{"num_hidden_layers": 8, "intermediate_size": 704, "tie_word_embeddings": false, "init": "uniform", "init_std_up": 0.0238, "learning_rate": 0.00121, "max_grad_norm": 1.0, "decay_shape": "linear"}
Each number is 200 + 20 x the weight over its row's rms, rounded and kept within 0 to 999. Layers, rows and columns count from 0. The size before them is the row's rms in percent of the matrix's.

# layer 3 MLP down, 256x704, rms 0.05, rows 75-114, columns 176-351
110,225,211,199,209,184,190,207,180,182,196,194,190,175,212,203,211,215,196,175,199,204,224,189,238,202,222,197,222,227,182,215,204,222,243,246,201,195,211,227,164,223,170,203,211,224,195,198,202,180,196,178,195,177,216,208,212,199,180,175,195,199,200,206,157,228,218,188,186,198,177,190,245,197,186,182,237,196,178,209,229,212,245,159,163,183,185,193,192,216,179,206,210,203,216,206,231,213,215,196,207,198,213,210,223,198,189,223,221,214,235,204,194,196,272,173,193,174,198,195,194,206,184,214,233,186,190,193,193,176,201,177,221,210,220,186,198,250,234,182,218,205,170,223,172,205,221,224,208,179,184,222,214,192,151,210,204,156,218,201,224,207,193,196,187,192,183,206,240,216,189,228,205,204,211,157,174
089,193,175,218,198,204,206,195,183,192,205,195,231,233,194,200,178,192,210,162,201,150,210,207,185,216,239,213,198,206,216,236,229,225,196,194,207,229,210,174,246,191,202,227,206,225,207,212,212,186,193,183,196,212,220,164,168,163,168,217,224,165,195,207,193,205,166,195,182,187,217,211,170,215,190,192,204,177,195,198,213,212,184,191,157,191,192,209,221,191,203,218,221,186,152,221,189,207,188,201,188,205,184,212,223,183,191,215,258,192,216,219,193,200,199,219,230,187,211,196,191,208,164,206,183,197,186,192,209,197,220,220,162,195,203,209,185,223,185,206,178,193,182,203,185,179,213,166,197,174,169,207,203,228,202,184,178,211,180,191,182,212,216,193,173,229,237,229,205,203,195,211,200,212,241,191,202
091,194,205,198,191,209,193,221,185,202,201,163,213,198,166,194,194,217,200,209,190,183,203,190,213,220,165,165,234,218,204,173,204,193,190,210,203,177,200,163,178,227,229,161,175,194,225,182,206,208,201,183,255,208,189,235,189,174,168,210,195,149,210,206,172,222,193,201,230,204,231,208,201,185,184,225,177,164,176,203,205,188,181,181,159,173,233,193,178,199,200,209,191,185,208,234,202,234,188,207,184,204,263,204,209,178,227,175,201,138,215,221,211,200,202,217,193,207,227,193,229,216,198,190,195,200,197,197,210,201,204,206,239,192,216,223,203,222,182,229,152,211,185,221,203,229,195,186,165,195,216,202,199,174,233,197,213,186,182,186,217,218,246,211,191,188,173,178,169,182,216,202,225,202,193,243,185
091,235,203,212,212,234,239,185,221,196,229,218,203,185,218,206,186,204,219,217,237,199,181,220,241,204,201,232,182,210,195,203,174,206,219,188,179,195,198,200,216,220,224,194,206,219,245,254,218,205,191,221,197,183,164,209,213,184,167,216,156,197,199,191,205,157,202,178,164,159,211,201,196,206,182,196,199,190,227,209,193,213,214,184,233,212,215,199,228,207,219,179,177,182,222,200,217,173,177,199,199,222,202,168,190,205,192,191,206,174,168,221,206,169,190,187,193,206,198,189,238,165,241,191,241,218,172,193,217,197,191,205,191,196,203,203,205,197,204,158,226,198,227,184,188,196,207,168,205,226,193,203,216,197,211,176,201,194,196,204,185,186,197,188,173,220,185,198,197,230,217,181,178,188,174,230,169
102,178,139,192,232,215,169,194,201,205,233,219,214,177,235,188,197,201,213,192,220,215,207,231,209,189,215,188,190,180,229,209,157,182,199,216,194,164,179,179,193,232,234,208,183,162,223,190,197,170,222,185,162,208,236,169,234,212,188,227,160,188,162,228,189,199,196,202,202,199,205,213,212,211,226,185,211,185,203,192,193,209,192,170,215,193,213,199,187,203,204,207,226,224,194,182,184,199,194,204,226,195,220,158,223,204,188,215,183,205,213,193,197,190,211,179,175,166,210,200,190,201,186,212,212,185,235,175,223,221,166,212,238,219,178,229,166,169,173,213,186,204,188,222,192,202,197,219,189,204,200,216,230,221,219,219,181,223,203,214,179,176,197,231,185,201,220,194,191,193,187,163,212,236,182,233,153
094,176,196,186,200,183,221,173,227,188,226,198,157,169,191,199,203,188,196,211,237,222,215,180,179,168,172,204,213,191,228,187,218,168,196,183,214,207,207,209,224,238,239,199,180,199,149,225,216,164,212,201,174,200,231,191,208,177,206,205,226,225,215,165,195,175,185,254,224,254,192,191,203,209,203,225,197,179,229,179,171,174,201,180,167,192,204,189,175,210,214,181,189,228,198,216,204,199,169,220,168,171,194,211,163,216,214,183,182,199,209,196,159,214,207,229,243,177,182,237,189,219,199,197,222,182,215,203,179,239,198,195,212,196,210,217,226,191,189,220,161,198,196,204,208,194,169,197,232,236,178,185,206,189,191,224,193,211,220,203,214,178,218,213,228,213,210,253,184,200,206,198,215,191,224,212,142
098,202,220,243,211,173,201,169,190,217,205,202,203,212,213,184,215,211,214,165,195,198,187,188,208,189,243,199,204,208,209,164,237,206,221,185,181,195,190,229,216,208,225,194,202,180,207,190,166,233,172,200,221,224,211,230,179,225,198,202,177,194,189,232,231,201,189,194,200,203,200,198,184,156,205,172,186,197,189,228,183,210,218,187,252,205,233,205,169,184,199,165,182,196,201,191,224,188,187,186,206,209,209,196,208,208,174,147,206,181,223,145,238,218,199,213,196,197,197,228,176,205,186,234,190,189,212,197,199,217,204,209,233,211,184,178,184,190,178,192,213,227,199,198,207,146,189,212,224,233,212,231,206,204,182,213,214,195,192,197,178,231,195,192,181,227,202,212,191,188,181,224,179,197,146,183,213
095,184,191,182,201,197,176,246,223,203,186,213,215,215,162,148,213,162,206,195,199,198,233,174,164,222,176,226,200,218,195,187,210,213,224,175,190,193,191,224,228,202,164,193,191,207,254,166,192,201,173,214,170,221,197,181,181,189,235,185,207,230,195,207,189,186,215,178,212,173,239,190,196,223,198,157,216,169,206,193,201,218,184,209,181,212,168,172,186,191,227,211,229,185,211,190,205,195,223,207,216,221,211,195,187,212,182,232,181,195,178,186,173,225,188,204,226,204,223,203,174,194,215,182,176,210,163,182,196,183,200,211,199,174,188,190,207,233,191,210,215,176,206,240,191,192,204,194,170,173,164,199,243,224,164,228,185,201,188,238,203,217,207,178,229,196,199,199,227,190,185,203,218,202,208,194,199
091,203,188,170,208,197,218,178,180,197,199,184,223,216,236,183,230,185,193,228,189,198,223,179,191,192,216,209,198,195,186,165,210,186,178,201,209,190,229,207,202,218,190,225,193,191,216,234,198,191,226,228,192,219,207,226,170,187,177,200,220,205,180,179,184,217,184,239,196,185,227,199,201,195,208,147,205,185,181,208,205,214,174,183,222,203,203,191,207,210,205,194,195,222,201,209,223,224,177,210,219,211,195,218,193,186,206,197,200,203,189,175,185,200,194,204,199,176,162,218,209,218,200,218,190,223,228,197,170,165,188,182,221,210,196,192,234,207,197,197,205,185,219,165,191,190,199,241,173,209,170,186,207,224,193,200,215,229,210,224,190,173,168,220,218,246,243,183,192,180,153,205,238,242,222,179,186
097,179,198,206,210,202,160,204,189,195,204,220,165,220,180,212,216,217,192,230,221,222,203,174,153,216,164,220,218,206,201,210,209,186,204,204,195,252,195,217,207,203,194,187,203,222,181,191,197,198,207,217,225,195,219,194,219,179,180,215,222,222,198,207,209,148,192,222,189,185,207,175,191,191,192,201,214,200,178,215,201,186,178,194,193,184,195,212,197,212,192,194,186,185,183,160,222,208,232,177,174,209,199,189,160,175,222,174,164,187,225,182,223,189,188,210,204,161,169,173,241,220,216,177,184,180,166,233,192,192,211,226,184,191,212,183,219,200,188,169,179,200,157,190,218,172,213,186,211,206,196,173,183,191,182,196,208,223,201,193,214,207,209,260,201,198,207,181,232,168,186,206,206,224,178,193,196
118,194,193,238,202,208,198,205,195,192,203,223,193,203,210,190,219,201,221,208,195,176,223,204,200,189,217,223,172,199,153,221,198,215,184,200,193,232,147,213,161,204,203,210,197,183,193,219,186,233,205,180,185,242,207,194,208,214,209,216,224,239,156,193,181,210,212,197,186,189,157,198,165,179,153,183,178,201,172,211,190,199,225,178,227,218,197,224,198,212,183,210,205,187,205,190,221,202,178,208,222,211,182,203,188,197,201,219,211,179,172,213,191,186,193,215,207,187,169,193,213,225,237,230,219,215,216,194,192,206,252,188,177,221,180,190,202,220,230,197,223,204,231,175,178,211,178,184,245,232,193,165,182,224,204,230,221,206,239,189,223,214,196,200,205,176,189,228,217,248,186,187,209,201,235,214,227
098,191,195,163,211,203,213,173,211,205,223,179,174,206,215,215,202,218,188,199,181,204,218,202,190,211,205,206,188,209,170,228,202,183,211,223,180,167,182,224,187,193,206,192,235,206,242,191,216,167,207,199,219,177,195,210,199,206,210,203,213,207,211,201,193,174,197,183,191,209,212,219,233,177,221,211,175,176,211,201,172,239,190,230,189,166,179,212,235,210,202,159,211,239,211,205,219,234,198,207,187,167,204,204,232,185,201,206,193,180,174,225,243,195,214,235,175,187,193,205,218,223,181,222,211,240,174,192,185,200,183,234,198,195,178,210,201,205,192,213,212,196,204,218,200,194,182,198,212,177,186,210,198,166,197,205,195,220,211,193,202,219,193,208,210,187,180,209,190,172,200,175,204,222,188,201,193
096,205,198,217,178,237,206,185,200,207,185,200,205,172,190,171,217,200,193,161,201,176,233,159,209,220,203,212,167,194,236,192,199,203,193,221,211,211,193,206,215,214,175,181,185,196,183,214,193,189,212,238,210,205,200,159,189,199,221,217,172,165,189,195,206,222,183,152,183,191,194,179,185,179,200,194,194,165,207,171,243,224,228,228,205,193,176,200,177,175,211,221,208,209,208,208,211,217,221,201,190,215,194,216,218,219,215,196,179,199,211,168,214,184,199,182,204,209,200,178,194,186,182,174,176,224,191,187,200,179,220,213,174,174,205,205,178,194,189,200,202,179,178,202,200,181,223,203,195,165,181,182,189,196,185,203,221,223,185,216,194,187,204,203,201,151,221,229,171,203,199,182,185,165,171,195,192
102,211,198,189,184,199,193,182,175,207,183,204,176,234,247,165,193,189,218,196,191,200,182,171,203,175,218,178,191,214,164,200,257,168,194,164,202,207,206,196,203,227,198,211,212,211,180,205,202,226,205,201,205,219,178,205,201,196,218,227,218,216,190,211,227,173,191,193,215,182,178,186,197,140,197,162,193,204,200,206,203,218,183,194,213,179,219,198,187,194,160,208,167,201,199,209,205,202,235,187,152,188,193,225,202,211,209,211,191,206,203,146,203,241,202,191,204,213,162,174,246,189,199,204,200,220,202,201,183,217,170,188,222,182,193,196,188,172,198,200,223,207,218,216,202,216,195,156,197,230,246,192,200,193,192,180,240,139,188,205,205,194,205,221,202,228,198,182,160,186,180,198,187,158,202,181,233
100,232,203,233,177,175,251,212,201,221,217,180,201,145,219,214,206,201,187,184,186,175,192,213,220,241,203,204,191,183,183,195,179,198,158,226,196,183,200,186,223,200,182,170,189,194,218,197,207,152,183,204,237,166,203,194,217,191,188,223,201,210,212,191,171,218,212,234,201,199,223,167,214,206,187,224,206,181,183,220,215,208,205,193,191,200,214,200,223,193,208,204,224,185,209,245,207,172,168,188,206,191,218,198,226,169,224,197,222,230,204,192,228,185,146,208,220,161,231,190,188,189,205,197,184,235,226,168,242,187,231,162,197,211,206,216,209,197,201,185,191,199,207,200,208,225,207,225,199,177,228,182,192,196,162,255,215,200,191,192,202,197,198,199,176,203,180,191,210,229,215,220,209,209,222,163,205
095,202,179,211,226,182,212,212,200,213,198,240,208,185,165,211,185,203,221,226,230,208,177,179,159,188,211,177,229,210,201,203,207,176,185,218,147,186,218,197,185,189,212,171,184,215,201,209,204,181,189,185,213,194,190,202,190,250,213,240,201,206,140,207,180,181,208,187,192,225,217,187,183,157,190,186,177,157,172,198,200,213,206,201,196,191,185,202,210,202,198,219,180,198,186,185,176,183,186,229,201,194,173,162,188,185,212,183,224,204,232,196,209,191,211,204,183,191,204,213,193,191,199,194,230,195,243,172,196,217,181,193,223,198,199,180,201,222,192,186,240,228,214,201,206,199,184,212,186,213,194,194,158,207,201,194,198,174,189,202,194,203,224,218,201,206,203,271,179,185,231,192,164,207,213,176,196
090,199,206,217,194,248,187,201,201,217,173,219,198,214,237,207,196,194,197,195,225,214,177,238,187,197,202,180,182,200,203,233,170,181,200,193,206,173,204,203,204,215,179,196,218,159,204,206,216,186,161,183,215,177,222,204,223,171,212,223,220,213,204,194,216,208,169,179,221,212,171,226,170,175,207,233,204,211,195,230,197,212,221,193,223,215,196,183,209,190,254,187,201,237,196,207,224,170,210,190,191,210,198,224,239,203,204,231,208,237,180,176,183,184,221,200,200,217,204,198,173,215,208,191,194,212,210,187,168,172,190,206,210,186,172,183,207,200,172,222,207,213,186,213,214,208,200,224,223,229,192,212,192,166,210,202,153,209,212,233,230,199,190,205,199,211,188,175,190,146,200,171,207,200,218,172,236
098,185,231,199,131,181,193,201,213,202,194,212,217,194,163,223,204,188,207,206,199,218,204,194,202,207,193,209,199,214,202,204,189,220,234,198,210,231,184,245,249,212,184,204,228,214,213,183,231,202,197,203,206,181,211,219,236,177,177,187,185,170,208,199,174,211,193,225,211,219,190,214,190,210,197,175,195,221,201,193,209,199,217,200,187,172,199,201,205,226,196,222,202,178,217,205,214,223,188,243,203,207,191,218,205,222,189,223,188,215,207,219,193,209,179,187,202,211,203,238,182,202,202,175,206,224,237,207,230,203,177,171,200,243,219,200,180,180,191,161,190,199,238,225,200,249,195,238,203,192,199,225,199,189,226,181,233,207,190,204,191,166,208,225,191,178,168,170,205,187,191,168,197,211,197,224,205
103,218,200,218,164,202,181,167,207,172,225,178,210,214,225,214,239,210,196,225,195,222,164,197,169,220,196,178,165,202,181,227,203,186,219,218,202,230,191,197,210,197,211,193,226,174,184,229,198,164,178,181,195,196,199,233,226,231,184,189,169,199,212,220,203,160,176,167,196,185,179,207,207,206,232,144,179,220,218,185,198,184,233,223,217,209,182,211,230,187,189,228,245,198,217,189,189,208,176,215,223,219,179,177,184,209,196,201,192,195,196,203,192,218,222,224,194,228,201,196,196,194,212,183,223,224,190,185,222,191,184,241,193,209,222,217,208,178,191,177,224,218,194,165,203,204,176,184,222,209,164,235,184,204,233,174,235,228,239,209,231,217,196,184,165,203,193,203,188,177,222,181,185,206,210,221,204
105,179,204,243,198,203,204,188,227,210,233,207,203,151,206,197,212,205,168,210,228,194,190,184,204,219,184,213,195,198,203,193,218,176,252,199,174,225,243,227,174,184,263,178,212,204,190,168,202,185,158,191,200,172,223,211,235,184,175,203,189,205,214,214,216,193,186,196,192,185,232,190,223,228,230,195,206,183,181,201,233,225,212,190,195,213,222,163,199,180,200,234,207,216,206,190,210,183,208,191,202,206,222,201,206,176,225,194,219,190,211,200,213,204,192,236,118,183,191,226,182,190,215,145,172,213,190,196,212,237,177,197,239,190,217,229,192,239,206,213,193,189,198,216,184,225,200,205,265,206,196,160,236,188,190,208,209,176,199,226,168,198,220,229,190,213,173,231,208,218,212,198,193,223,200,216,210
102,207,195,231,180,178,215,204,208,171,196,206,163,191,192,226,170,207,200,186,227,190,213,230,193,182,181,208,230,184,244,207,167,232,208,228,200,180,184,222,179,190,186,203,221,200,214,187,209,213,206,221,193,217,195,203,195,202,202,200,199,215,188,203,209,210,171,196,220,127,203,214,195,221,160,224,212,163,180,217,199,203,205,193,160,219,162,177,191,226,198,185,249,198,170,211,243,196,177,191,203,200,188,156,191,208,181,190,191,224,191,206,234,235,189,195,215,204,188,184,163,164,196,181,229,196,184,207,217,196,201,219,187,222,174,182,205,242,192,190,211,219,159,169,162,198,166,186,230,195,208,190,212,187,210,173,192,221,195,217,189,199,198,207,183,183,201,165,234,204,214,200,208,210,198,204,222
090,186,194,171,214,179,172,182,211,203,175,243,218,206,205,223,172,177,195,199,192,168,240,216,199,199,219,177,200,223,200,222,184,201,232,224,213,187,232,174,197,210,182,233,197,232,206,140,213,184,218,210,187,257,223,209,196,188,211,172,241,205,240,231,231,157,219,161,197,211,186,204,170,218,207,214,218,201,221,193,216,145,198,207,181,244,191,227,223,204,215,207,211,204,186,190,229,213,226,230,184,194,209,212,184,183,185,243,207,259,192,217,195,192,188,187,201,176,161,202,178,222,196,217,212,201,189,214,182,166,173,209,212,191,182,216,174,204,175,179,212,226,177,193,195,213,157,200,201,201,195,201,208,232,201,183,222,207,163,212,199,231,188,205,210,175,194,178,141,224,194,210,224,178,207,174,190
099,212,170,203,235,246,212,203,194,222,223,175,206,168,222,204,247,215,179,206,204,198,143,204,232,195,207,191,205,198,235,235,193,205,185,204,231,241,182,175,182,172,206,179,217,215,192,222,224,177,193,180,186,236,209,219,182,197,216,247,178,183,172,197,201,220,201,196,211,216,174,166,200,209,203,229,180,227,212,239,178,232,176,221,162,224,203,209,205,206,150,174,209,192,221,226,176,215,198,215,173,172,233,192,198,184,210,212,245,221,188,188,209,186,197,194,174,188,214,205,195,214,186,200,182,210,191,214,182,211,194,190,203,180,198,178,185,196,213,199,230,184,172,191,204,228,204,187,170,182,193,182,206,209,225,179,239,209,159,169,234,215,214,187,181,218,222,195,209,214,220,216,193,162,199,155,226
104,208,165,229,216,175,207,246,184,189,225,176,197,212,191,200,226,181,192,210,187,214,171,207,230,189,228,212,170,185,175,228,189,166,229,164,212,199,202,209,210,230,190,185,173,203,206,199,192,191,199,226,169,200,196,211,203,228,164,172,225,172,211,160,141,171,214,207,220,202,209,174,196,210,166,181,217,207,192,229,209,203,158,239,202,183,170,164,210,202,176,222,221,197,205,178,200,191,195,207,165,156,197,227,232,183,207,189,197,189,204,220,193,197,183,202,199,210,190,239,186,191,192,222,214,230,171,166,215,201,200,185,166,216,209,197,223,185,179,183,183,197,198,208,212,224,185,181,183,199,176,159,218,183,210,181,172,223,193,187,213,183,206,210,178,201,204,207,219,202,253,225,236,179,199,214,189
104,159,242,194,217,210,162,248,188,179,205,192,180,215,185,190,188,212,184,215,212,197,214,222,172,213,191,147,194,186,193,205,203,207,203,199,206,178,214,188,164,157,202,214,198,164,190,208,191,142,210,191,159,196,212,216,195,215,207,192,205,225,230,204,179,202,198,224,189,168,229,213,230,149,185,157,226,201,228,182,216,178,184,223,204,211,210,221,195,185,216,235,175,223,222,218,179,166,188,211,187,206,219,185,232,198,190,223,208,231,166,200,245,205,200,232,202,228,207,204,216,199,221,172,208,205,231,216,186,228,213,169,197,174,196,221,205,208,208,187,196,171,206,191,201,196,169,170,168,240,182,231,221,207,189,208,190,182,211,229,190,215,193,216,225,202,223,167,191,202,176,207,192,171,212,207,191
111,177,211,190,239,199,204,211,217,200,209,176,216,183,219,220,212,186,218,211,172,215,155,154,187,202,188,210,207,180,229,223,220,185,205,200,201,182,203,187,188,173,209,182,181,218,218,202,193,217,228,201,178,188,216,189,174,199,228,219,153,232,206,255,181,179,199,200,210,196,245,204,186,207,205,195,202,223,173,216,216,225,197,205,179,206,208,175,229,231,235,177,224,160,225,163,180,204,193,179,187,197,201,186,170,210,193,170,202,197,195,187,172,192,217,186,173,216,199,226,202,202,181,187,166,205,174,172,208,195,197,203,219,168,237,208,214,199,214,197,220,201,191,199,240,179,167,213,176,199,218,207,228,221,159,201,193,172,194,203,179,181,220,205,204,222,191,217,230,200,238,204,201,209,176,180,196
088,188,197,184,204,204,178,195,199,185,219,203,232,211,226,197,210,192,189,195,191,194,184,213,183,198,189,228,199,174,205,208,189,163,184,188,186,186,164,202,166,205,216,222,186,182,218,237,242,232,196,206,194,175,211,204,186,181,215,222,228,224,194,192,175,197,195,194,204,196,200,190,164,217,177,228,199,198,230,184,169,204,213,199,206,176,203,214,206,180,217,202,226,195,202,216,210,197,210,205,186,171,239,201,189,197,190,205,208,223,199,213,185,220,217,176,203,225,182,242,189,189,202,186,210,188,230,226,176,161,218,223,214,210,198,225,178,157,211,206,205,180,160,241,187,181,155,173,189,183,213,199,200,185,212,171,214,205,201,169,192,237,180,184,207,195,230,170,211,247,216,199,204,224,188,223,219
096,163,223,173,211,205,205,204,174,222,173,178,167,184,209,167,210,184,199,205,213,241,201,229,184,194,181,141,220,184,209,161,195,205,253,206,230,200,166,196,178,209,218,182,222,198,241,188,201,215,198,209,190,223,177,245,176,239,208,204,212,173,189,208,228,183,196,179,186,198,211,189,198,251,205,209,220,211,196,223,213,201,198,189,193,191,198,244,207,164,183,220,193,194,199,184,217,209,205,190,170,198,187,197,188,196,203,193,208,186,203,206,180,220,177,175,192,203,169,203,189,194,225,203,198,189,195,208,206,210,188,171,205,183,221,180,232,167,216,148,165,202,168,211,205,180,168,223,211,219,235,190,150,202,229,181,208,216,181,237,208,213,201,161,211,198,192,192,249,196,209,172,183,148,154,211,192
108,154,200,202,197,181,195,190,157,192,182,172,189,207,214,224,151,218,207,248,173,220,219,230,203,192,194,194,215,197,223,180,200,224,205,184,202,215,212,192,196,202,168,213,196,203,160,216,185,243,201,238,231,217,192,178,187,201,173,211,212,192,187,211,179,216,205,184,188,205,240,182,201,192,211,169,203,192,191,193,207,177,225,240,198,190,200,186,203,209,206,243,195,179,189,173,169,216,204,180,202,199,206,148,193,207,183,194,221,232,207,193,182,215,191,209,224,200,196,233,226,171,185,226,198,199,202,208,142,195,198,236,200,169,213,177,204,172,224,182,213,200,196,164,195,175,239,198,173,228,203,158,203,201,194,193,198,228,234,201,219,193,178,203,199,204,244,206,227,214,190,226,188,202,223,186,205
100,209,181,146,208,208,157,148,191,209,216,192,205,199,204,205,202,206,185,186,235,230,200,218,200,197,185,180,232,223,229,208,217,185,218,242,214,217,184,194,205,191,195,244,222,180,168,184,190,194,216,189,214,213,204,212,203,206,205,187,173,203,216,221,211,195,226,197,208,200,222,209,144,206,205,172,212,214,170,233,179,209,208,235,208,205,209,221,165,195,234,208,162,218,185,201,168,212,159,200,218,213,210,174,226,211,223,183,206,171,200,188,212,195,236,219,204,174,222,188,194,194,162,192,198,178,196,196,218,203,194,180,214,225,203,180,212,205,215,208,217,210,204,220,196,226,225,219,183,202,232,177,218,194,189,198,204,216,195,211,201,211,133,164,217,215,183,186,196,210,174,196,212,218,214,201,206
097,164,211,189,200,198,217,250,188,216,193,208,216,195,191,192,194,191,210,193,188,201,232,189,249,208,196,209,200,201,190,199,163,199,174,178,190,186,177,196,175,168,201,210,167,204,202,178,197,182,175,203,183,213,185,166,169,232,224,223,179,184,183,232,230,179,200,192,206,154,233,188,196,196,189,177,151,208,217,218,160,218,191,182,195,210,201,207,212,207,217,203,176,222,181,200,192,166,212,220,223,201,183,236,242,218,207,224,190,213,212,180,204,198,207,208,213,193,153,188,179,213,204,176,200,187,197,170,197,183,192,196,202,185,195,192,204,229,193,208,185,195,174,242,226,187,218,248,180,198,178,178,183,210,176,193,194,186,198,194,206,174,180,217,250,193,186,216,166,206,183,205,185,205,207,204,173
101,200,199,199,177,201,200,186,183,192,199,209,206,210,171,169,235,197,208,214,225,211,233,217,224,174,171,188,172,190,214,202,197,174,173,214,174,187,203,191,184,229,200,196,219,205,184,219,231,217,222,210,170,202,192,201,174,177,230,178,203,189,181,201,195,180,198,207,182,176,233,194,169,206,202,204,255,176,189,237,206,199,207,190,229,198,229,190,210,197,223,203,185,233,172,175,209,212,185,211,238,194,182,179,189,202,214,198,198,193,155,200,165,234,217,172,194,211,190,165,189,202,209,182,190,258,189,187,194,199,210,165,189,190,201,199,199,171,199,186,214,231,205,200,211,195,188,219,236,193,196,192,175,186,174,179,221,208,188,187,188,251,194,209,195,187,202,216,197,200,232,168,201,207,182,222,168
098,204,185,210,196,218,180,190,216,187,171,184,191,209,181,242,202,218,179,194,171,201,205,211,187,167,224,215,220,216,208,244,187,214,229,177,188,158,215,179,182,218,195,215,189,188,210,202,226,198,182,229,212,201,209,195,152,182,201,189,210,204,219,207,194,189,228,205,153,234,212,147,245,182,214,199,226,192,206,213,227,173,243,185,197,191,205,242,263,208,237,203,174,187,176,179,205,180,184,233,209,184,214,216,198,188,176,196,158,167,191,168,190,194,200,192,206,205,196,217,212,192,202,216,215,214,221,194,214,185,189,181,181,194,177,206,208,224,219,191,218,167,243,227,218,204,180,199,181,214,211,206,183,188,177,210,190,198,194,224,220,200,218,213,169,204,216,253,227,212,209,201,224,212,206,213,186
095,194,213,215,185,207,222,218,220,186,206,223,201,188,209,208,221,206,198,209,212,215,199,191,235,167,183,210,191,200,184,244,168,230,224,214,251,214,194,188,185,216,200,227,203,163,215,237,190,180,178,214,179,196,198,227,188,220,175,191,195,204,215,159,194,208,197,166,194,201,170,212,192,211,186,207,203,174,195,208,219,194,211,216,228,235,191,179,183,179,223,173,205,204,191,197,210,165,216,209,186,199,210,175,185,214,162,202,205,214,208,233,205,204,188,186,236,209,219,203,196,191,211,203,196,215,175,238,190,169,227,188,219,220,198,214,186,210,212,186,219,208,203,226,192,185,181,217,172,183,203,231,197,190,211,187,192,197,210,198,230,204,193,164,171,218,217,210,202,187,146,184,167,203,184,222,237
100,175,179,193,209,210,197,206,197,239,204,216,212,226,195,204,188,193,193,212,240,188,223,178,192,210,195,191,207,218,199,236,195,210,215,209,205,206,195,201,232,207,214,189,202,213,215,198,217,185,246,218,225,233,196,188,205,178,186,186,192,212,197,165,200,200,202,202,223,198,188,196,173,195,188,172,180,180,189,236,177,232,136,208,162,206,216,169,182,194,161,216,190,203,239,164,247,188,174,209,190,206,205,203,226,214,193,191,153,195,205,203,208,191,179,201,203,225,224,227,224,198,223,213,227,206,154,201,234,226,218,187,222,222,195,194,220,218,211,203,171,195,248,184,183,181,182,193,172,209,165,204,173,197,203,175,168,228,194,182,186,194,244,195,225,198,203,200,212,184,191,197,212,147,220,169,212
140,209,180,209,181,237,184,195,213,186,191,201,191,192,231,175,218,225,213,174,246,189,230,209,179,200,221,240,192,185,199,202,190,206,232,230,203,199,215,178,201,198,211,221,205,191,179,229,184,239,227,204,204,200,192,194,196,226,175,190,212,230,179,183,198,191,192,188,191,192,192,218,177,202,175,207,227,188,168,197,204,197,206,168,196,176,193,200,211,206,198,170,200,228,249,211,193,217,194,188,231,207,189,204,172,213,176,197,197,184,203,186,196,192,222,217,181,201,193,175,257,285,218,226,220,221,204,213,229,208,210,218,182,220,184,164,224,183,221,184,188,188,200,208,152,194,170,203,209,188,208,194,198,221,187,226,200,247,201,212,200,193,203,213,220,236,179,229,194,190,233,205,228,256,200,192,215
092,208,212,202,202,227,182,243,222,246,222,165,205,186,221,209,174,224,219,193,139,179,217,163,198,221,194,189,188,212,162,178,204,212,156,239,196,229,167,220,175,191,195,214,218,213,191,195,207,197,242,195,209,193,227,207,166,196,202,199,181,190,205,229,211,222,217,194,214,174,192,166,202,194,237,182,219,240,219,176,209,200,200,234,194,204,235,195,212,212,205,174,184,170,200,219,208,236,202,195,198,204,212,237,215,169,198,201,185,210,204,175,228,204,205,190,196,176,216,218,203,206,165,220,195,208,181,200,182,193,212,179,193,211,204,198,179,197,188,218,165,167,207,165,213,205,210,219,205,202,201,188,197,162,221,197,196,210,199,196,198,218,224,212,207,177,209,172,210,186,197,177,216,227,215,192,204
094,184,213,194,206,171,208,174,202,212,188,176,194,213,164,228,249,192,206,220,212,207,202,218,218,171,209,193,200,182,208,202,170,182,210,196,198,178,218,224,191,157,232,177,213,204,206,167,187,178,183,214,194,198,170,217,182,215,202,228,212,224,211,175,190,206,190,176,229,183,188,178,225,224,193,195,181,223,187,226,176,197,189,194,194,166,243,187,162,184,209,171,201,196,214,158,178,210,202,198,213,182,210,184,180,214,213,141,162,211,195,183,200,221,204,158,221,177,225,179,176,182,187,181,170,205,184,168,199,202,206,208,200,184,181,196,223,189,230,163,141,185,200,193,214,174,223,223,236,169,202,195,196,218,195,207,152,209,209,251,156,168,193,177,229,226,188,189,213,234,195,178,221,208,163,204,220
096,202,206,210,235,180,201,233,179,214,181,225,190,190,186,235,203,209,201,216,209,217,192,206,237,202,194,208,190,208,190,197,207,212,217,221,219,178,196,168,184,230,208,196,225,192,169,233,221,200,225,234,183,207,202,229,230,203,206,169,209,222,214,189,217,195,180,188,232,220,218,216,177,217,218,194,162,214,220,213,209,198,233,170,199,200,191,186,214,188,186,181,190,225,190,194,201,204,209,188,204,224,186,185,231,163,187,178,179,219,174,199,217,203,186,210,232,182,214,188,193,209,186,183,205,248,169,231,162,211,241,203,223,187,202,194,213,247,201,198,218,179,174,190,224,215,183,154,203,180,176,179,166,193,189,201,222,165,172,183,200,188,229,203,235,219,192,214,215,171,203,197,188,173,180,232,192
092,180,223,184,191,203,206,196,218,156,225,174,233,201,196,189,170,218,167,214,205,246,195,185,175,179,196,230,187,155,206,208,210,220,188,187,208,193,202,186,186,193,227,190,195,210,186,239,215,213,202,214,189,233,171,216,186,207,185,213,223,219,205,200,216,217,215,209,194,210,163,196,204,154,196,179,209,186,184,179,202,209,196,173,183,200,241,195,180,182,184,202,197,168,219,207,208,211,217,219,217,222,229,177,174,211,195,209,176,221,209,192,202,173,209,174,204,244,190,194,226,187,213,207,206,202,183,206,174,228,188,236,212,173,201,183,214,174,174,223,207,189,162,229,178,212,198,212,164,233,254,186,203,215,223,202,165,204,240,191,194,201,194,181,178,217,244,209,221,225,169,207,186,227,213,196,187